Each number is 128 + 32 x the weight over its row's rms, rounded and kept within 0 to 255. Layers, rows and columns count from 0. Numbers have three digits each. The size before them is the row's rms in percent of the matrix's.

# layer 4 attention output (transposed), 768x768, rms 0.0643, rows 760-767, columns 672-719
078:065135125139124181113156140165107124141156171137145132168108130131123089124129111156123074102131130064116127117139131133145159149168106118211140
085:125174121159111149125107130149117130080171163117123154137153146139123095117136218129097122064173132176136133191071089099105105163133137157119118
084:147082138156073147157194123126126147092138149074122081079101125121123145118079086155111153131074165107136162112210151102109158089172123136142153
079:082124107137097144153175199137111137180110085135119091077116058148184186122203161066131101145134089225147114156126154105143130095134160153117142
089:170111181115170135094173122149116122143077118105054083096113152148133109105084138245095166128162144100139105086178111089102129188153105112175139
083:196094153128100105133106103130144200189174099188155108145096119103085165143132167121131109067121109137168168185132128093170132200131093143100127
083:209146215088125065072116135145095105125109149078086115166107134110069074121129047156140117214148111118132110108134129203085125061133143078170117
079:187119104108182101151046173141117115100140088186119110119173092081128057172144136119131092121092143140131161119154169134088108115106071131062116
# layer 4 attention value, 768x768, rms 0.0754, rows 761-767, columns 672-719
093:135145135153142092116104111130150201120150112117140114103078137161164158108173159124133136157092135111082166067173164181107152121114106080152128
093:129150040165096129089135070071103129187115086182174153149115105141059116112114123072064116131090073153119142151096131135112175114090134112142123
088:111182152107111190125092050164114101106145178072126121136117121138131095114110150183128164129078139077128171186186136062125088129103115132092126
094:128123117055088138134114131157126142140128093153160135105139137181082157147122156102133113093095067151153140102167169099134106096104210133077129
087:102155109172131192147164094153102102196083142127140114191179119194115114108100074143095148183104114172198068160109134191156110157085106122172145
091:128182137108107148077124130105123090099114144170194103133152093172149128124151143147085112164122086115111126131191123099104126103101204136156119
088:112152154135095140100095127077124074143115129157140105155122173148102147126126135166051128105103172128108132106170061121182162089085136138168117
# layer 4 MLP up, 3072x768, rms 0.0748, rows 0-58, columns 672-719
097:142134135152182133135144106104144109116128197123082132159110140141094150135046148183158139129130126122091171126118106090103080168097126120149162
092:132122058090101123146137113093167074132118121122149092176099145152101096121088129133061134105149144148162105104090144106112111126121143128195129
103:151118165138088105146123122082124075092145125053087170156196149165124160116137137129152087147112080125181139143111150145159122173165142131196126
107:097164097135121119179097165111137115139194137164112118101145144139095130132133095084127114118106141125097101162129160162182131074121100127146186
090:162074080166166181113145138148174159134091172107090072139121112072094141152096070139145104131065143166106095120109168072141202098142104132135091
109:123171101097130140111164166119126151123102125123082148129136137137121097179131095163134120090166107159106177134115143148131179065115134105100143
096:162124155139103156151104142126164135197189106102146188118091105081135144133122126151126153140134148129061134157184138188105139155169086108151129
100:108122070118125174144137145103128168121145099160142143101093137121100148138078159104131145085136115125106104058145118142097124149101153125147098
082:167079102160066127155109125218118178105186156163171154133172138104072097123109087149117150132138102095116136143097145135128139117145131171136128
091:126151128155143081096185126131173081156104119142119110106090097096147180139154150109117097134158166166160109138141141151127094095145135131156155
091:158151064099142104139109106148051097165141175151132092144096135138166112192198117137124129122118114157107208166106110142199103047112084178130088
082:128130116102135177114128131217055097123149148102161071191119128078164093054197114104142147133114120166146168145124127134135125126158128148141084
097:084098117188120093107071120092162151163179167144091140144102085116133112165103137145182106095080176183140124157189118141135129133104142122072117
109:101120199109155154163105171056130118132097150152114129087118122097132140129089067131118161130104141101172150079120148132051122156120141190154107
116:103121120173164145163107112099096168144191106135160112143097143103127147132097155058149092190123094142128103127093169099087099114143103127069136
094:173138101194160135117196101124128140144148121131148074114099119150152131128092140174193143156199124120144101163160134092186138107106087077130139
096:185174080127133115144109146157149141112155143129181128176121184153163080124162056180156145082083100126125145135104104085112080164172108148103115
034:137114157058142157116150050102141151131156166091114129082184043150118105139177118144113213148096113082076028053171151148140120133092145107128076
095:147154137151154147150167156144158142135081122122168133106131142113123122110127108112120089122155147120156134119101139100159164123081197130098092
098:147116106109150095131185107146134129156182124133101116113072083127126146102101138130155048128121093131118136146157157097154184175077151122133104
096:158110101138109109122091152110115154131173101214096113176086100064160183151151133110135153192104123136136158096133116130146132136162176076100080
108:172133177161130158086129080161107142171147176149114137188175101077129107133092180085120157150172180105184131072207139166140131094153155107130110
106:102173160189121142151066169110105199134217121122151111166146133107097108145130109088093169134081118130129172074110122089119098107099148111130158
092:122128109150135104143093119103149134148055109170147140105152095128179160096113102123170155110118215123140125105189180104150194171168129235131110
097:143083145103122131187172152153071136103095072136126088176043125164115099127126125141133127124082164138200118098099154122132139133171209139116206
110:135097120085140126098185132117123070212136218101069143099098129114117126107182166127143113141094124111119102141126148138088095119084103156097170
107:130128148150121149104142117109105111115138118155138141181166103172102153157132087133170158076087134112127121151103057173124081147142155138135159
094:096124071080133150152158129088148136121195158142132166131147104087116107121091146125115077169176092124088106123158128168094137086139158118032147
106:111120086132124100099136146117171111094164161111101048164081102089104106179144106134105199118120153111135098115072123129132082092080041072143107
104:117165135175077092101107109116078133094158067128111164155181118124190150138149087091123166145107150093222167084145102116147161111168168136162083
094:133088149134107149149086158171105118125089082118133088139060117100114129098141075105132092144165211167168134124167137139145149184107098124155085
107:210156146148122071179148134160152090136122104130133109136102111140087063123131099143100081096083147173097142122126162168100184067192130138113140
102:198100162120092077099150115148118106147184122145136144128111076060148142101074143165163145131090159144096093100092094137155139098157114103151140
099:066121123102104136143078192187156172160113129089116129096100104122098172136144129094043155180118138076127114163176164087158102144085111122089149
103:141182133124124141062131136076110194141135118102089131137135158122141102100101142145074083122148151141119110126096135100099189166090099117181131
111:074111098085099127090098079047142094123166116146097145128163082139114082085110117133143104099194145118141136154124143148089120093125139088136190
102:147141117077134142162134142137132118109143165108124088139163146152073082109151091126122111071148125104146112085189103087178125114151135081134132
038:155105175123134116116143129093133122152142101113118122163091089148137089140164143122157182146177134135105136154142134171087129084099048099086091
094:161145129115149156144130115082147133102109194155102058200125162173198184140146163073138087133112117147137142146105143154144157158122125187073183
099:166116151175094123104149166081174130102148059130118167183157074132160089147120121109093166156102148117189145089163145137164141135114129113085120
102:093066154084122117153139096198123124141077124128104154154082065107122093122127177153085117124168107193099108128155166190092117057142150171084132
094:144098135177132063100134174085152101130130141172085150125125077083155098047123123127105103140123130108129135167141137146129166100135144106113137
100:130144107111102176131110154101165146120135102149084143118154137154169189090129123173086139160066108116098135117107135144107084113132168097183119
097:134102171127189011098143114185194116109114043134143158166107097134133110131167119174124102119094113180151131125159181116195136134143106161105087
104:139102156074093062128169123137102069173104166083161101183117137148159158120141061203133167141134081153137135096135144105098146125162148136137081
098:169130101085112194154116124107157122063116090164110147147113145104129097120159131137109168075155083140109140108106087111068173107086108111159208
096:157177159087122168181134084093098137095130156139154122154121075119116128077166110136131144163115141174122128163125227191126145183111152125071165
107:226162098148044104146160128154150137095191054103140099214136158166153102135093154161124107134144085109109104164111153119131090179102144140233143
091:145136170108117121153086106209150118114123151173077161122117090142167181179117114114160107115112111111053153083192136127130084113173102144095123
099:120160107128121153100114084186079179168109125077147124087132132121126138189129097119111113193096106148141171131147147152188139107103148177211102
104:151108171133128106142135080085182106149080131151104151137145172187092088066136149132108143094129121098122088123155166136135097071161103166129118
102:176104098087109156116140149119076145111124107120169153098086129123110178089172168099121147090131114150109136138166121125142147119140128111119120
103:161140122140095100095053053101071120115141157121125135125126108121144149081055156134092093071189160142096120107162183136100079146167057129102127
103:144120165116194167113197101073133129110158156130092105111168147103090119149135108172148140161145176131112158098118101065122079096153114128164122
105:096142141134078138081130075194139117101067137155110178139148161132156151138144118131130120100118148087097099117140175165105157136135140130081189
102:169063175140139077085125099137122181154089127174137134150152131135143122092147076111148131168117091146150065121102205120104115160139126108122185
102:148152122138083062073110219073094097153147156175123147082147084181099161156171100186071072102135110129184147118142095131157150124097137131226160
093:146136164149138164121146143114119147149100158060159134105162141145108141104104135131148078120142164149128112138149099135094131092155123111147166
106:139096161170071137161173066151188135195192081118121220063157185177134139143143120156142112156095091092143142129149102146161135127121135119102157
# layer 4 MLP down (transposed), 3072x768, rms 0.0734, rows 0-57, columns 672-719
102:181159133219151118111129142118124129096191143102096136097131051125109104151161088119137128139064102130180073130144101142095123141156151143099127
098:087140178073140171135114109113144117184116119105080121124115146121168131120061056161140128168118089117139136104140144111136144106063143157128181
105:136183137135151128110147182175121178119141152148095147152083128174140211119085140064089139159157096081111160145144052090140171147117124178089155
102:139206136177135141162168139136189083103102112136172162122092082119134117135107177164132126140120135171091128144130088117133156155122116150123090
092:112140083138159204099099116122158155112094125089134141111122080157150113130122111121187122152102119102167096105117138153122164126143101170073084
104:132124100120134152154133202107088069124139109167081123129146160115121155121180174183147149104129115110137114104126171111148123148152113118128121
101:160168193099163114155113111108135137119140087080152104104162137107167180125157098130130132144108071114108186143103083090095190152101124092090082
098:144136146069056142158196171147091179099151092101084119102128209084157109127228190125131159108153148133152108129132162093104093087128102133090111
090:112126112187131142153195115230078132131092147079132136113111087103112114123104164129110139163149127100186139124096124149165130124076119104160160
095:116060146168159081093119145140164168135144093134202111125133116065166102223150127142111133165075115118140121150183125097129069148156130122154134
098:111146125137114126115116165114131174185134109139096059145124118156084126111168101144110104148184173117086133098152152124148114167119108175162194
082:119153115059154178155165181110095175080143142191153107046156193187144177134141125137117116191144154126098109066101051115116089135135122108161107
099:057126117139103077133130109137160109114124075104173105139140132117097151142160104165109127142111049113141147106160148104148140065140137180120166
106:117122104105114103150139137100118136170113148130119188093096164121172139134102103141110128113155120153095133063130106148109162101135202129155075
102:186119099103136149128163175091101101183141119185145142122142102148155152131173102124103166129142106142090157145128114191065136141080111122164142
100:101115134135142125124174118170128127212127138161192182180090125129122150116109058160176112169138142128082134162128156081191112099104106174116109
099:123102095142173136136102183152118188133055084131161119158123108107163127129084100095156166086190131109097155104118078094141088147148134159127099
039:127111177146126110093122133170136099167102116129153162092148110179062105162159120124154083177086099133064163187140156163099126104167093167098186
102:086133101139141141062090063152112141119151120140141128106125082104056136147114142178125099102123120143096095093080129119085134146152136144111089
098:201114141130107137112160102152133089151118124141132128195114080140116148167143150239119093108088121091083155120119163096117182118120140068119137
095:126158120167102184131118152117131074141143125165137162164205131152120170066110144153104106079144126153101177131144156133107110156099169103116098
101:130146135158170125178149142080123143153102087163160164083055155153121082144156171169135133164147163158129099103073147111133157106166174106153140
093:082102125175057169124102176168161138172113129111126134128155166148114111172218136154075147122169131110157113133120115107156133081127119156093113
093:113159157169085117173113114153073076116082149130158135062155136093151165155175196103132176152062180098165101145154093153156160168122082127116095
098:041153148140126189154162135106131098088139090124151117143033120132126079095145133165081134180117170092121181141135151149150112113135085154124115
106:151157146102100137111109132092132132156146127099154133092115119135128163097120203136120099143134118082166112069153157161077129172057109094124140
098:103133147144144163147090104091124112102079202126109182092179122162111111076133113189112151190130182084152176139068063126118165120159098123149129
094:175119104082150099091117149089182157130183084092129126115179130108131167126160149126075151165153138061132086127106124086134179066164136084145165
107:121106147136088098137119140147164156136156105109120103121099141150182120111130149191121128143143149159114116151117133117158089118051141155093122
096:153134142121095123105121090106069146140193122147116136110134120109133121099167183115102163108148163069160096121141096066083062100106141118131203
098:155181125153128133180113140116065108172083163111236190094152057108159157165148139120148115094141103137158079147150190144113168161165132124086149
107:122170198161136158069108170138176103102165072131054123109181139175100116129115129091123075123113101125139155118104155157122106122093152084114086
102:111145168185129092083095164132201140076188112169148128127139162166116163196105123170153193146114139147081141122127134155177190133131142134167108
099:114141122121153093161082149203090168161107138123145135063086159123107149082106213088187162136115168078058108152141129091152162150067149142080100
106:172096134115136149157086097120099126132114133156071136098112127103114138151127163135136150101106151041100160092095108152078071175137121122096144
106:080123132153111057097094113070066100130084153084115153105181136120136089145147073161169064117161111108130080076085146095153097111160129097075133
097:113127174122123115156133126149093136094106071124148103119224185117097152089165141163064126142104146144098123174133117100151166099102130152134116
049:085145117148095109148122185116087132140099143124134116131085175148106113117131133145179114141068162151166089159104155165123160200104150118087131
097:143092166120143158098111135098142137117166144087147141113100116158088131109137137092074120130133140159156127163165113133085123154089145122129113
102:141081106164103124105144101101137121088123148217120140107169132088116111116139145118125133133097146141045108119178098117140122151163086110122142
104:169126155196148094151118188150113182080139124094071134099075098149151111137080148201087115100099084129128138132155163138131113208139172114137169
100:164134142123143132137120130122143108105122171096105157167149139111102119135105130177096171101139111164086135133111080147134138151130138139081155
099:083134175102125127144132077101133192101101132100081131113126153135135185125165090176176094081139110121113174116127114187148085127141165131135101
106:129111173097123146123154156101085136159113119161167087101144151109141118074061161144104128101100128126143173127137097179071139096114074228138143
106:122017075109072167085155187109108093102142155162070082148122135124107091149095161100133157115107108095124100137123159114115192112119166133150139
095:102129049149167116164138112148118131146086128125127128102125115101204158146204138122147093098048106138121100136072154128166102076120129136094164
095:072082152150100183118132130099117121099149149156130126113109067106157211099148150137131104085136124140098112133089118127145119111064176095096110
107:136147123115133120140170131202160169168132127139152152160150183098150116112170129123150146123143127162106154187090094155129139162126090163105134
100:110156176075118168157099120115104107106080163139107123171140146118171100147095120149161071118127111119124121131163130149141155157164125113176174
098:118144161098132121105080121112131098163091163157191099149097111110151076124126158173171162131094138125151108131167090119119091112137135141132192
104:126184182127119105102171214160113166119135114123108158065146171122092111131122083122105156151108114043145142127179105061074108149075149151104074
104:173038154115076103127113113100112174163105124082155084098142121118147081094111135128158094095078108081124135151098145175130124107142123098117130
092:149188144085115161168122115094137112098132092117135112090156164088108203074177145130170143126144145099117126129065107161128178133122097131132143
103:102175178194160167160084148117142102126068107140072148136145107062093061139153118168148149176144137194153180084084137100110121124158129114099151
104:094053083140153154130115103079077123104103110117108163133086162135117122126125127164156138106117113149067121159119117137118084126106129073130165
098:153138111092145061153096140122137169155065115108144130217194118193138083112112165121179140139122070160119122092164099164172137138114122101116158
101:079152123100145114156175109048091115121184152118174138122137132141116116120152122165135097126118134090132161174082130117105141163057132106145129
094:072121129128142128158147129106116156132072176118130136135162118122103116169150111118148087136102072155159129147169165076134093109175126146135068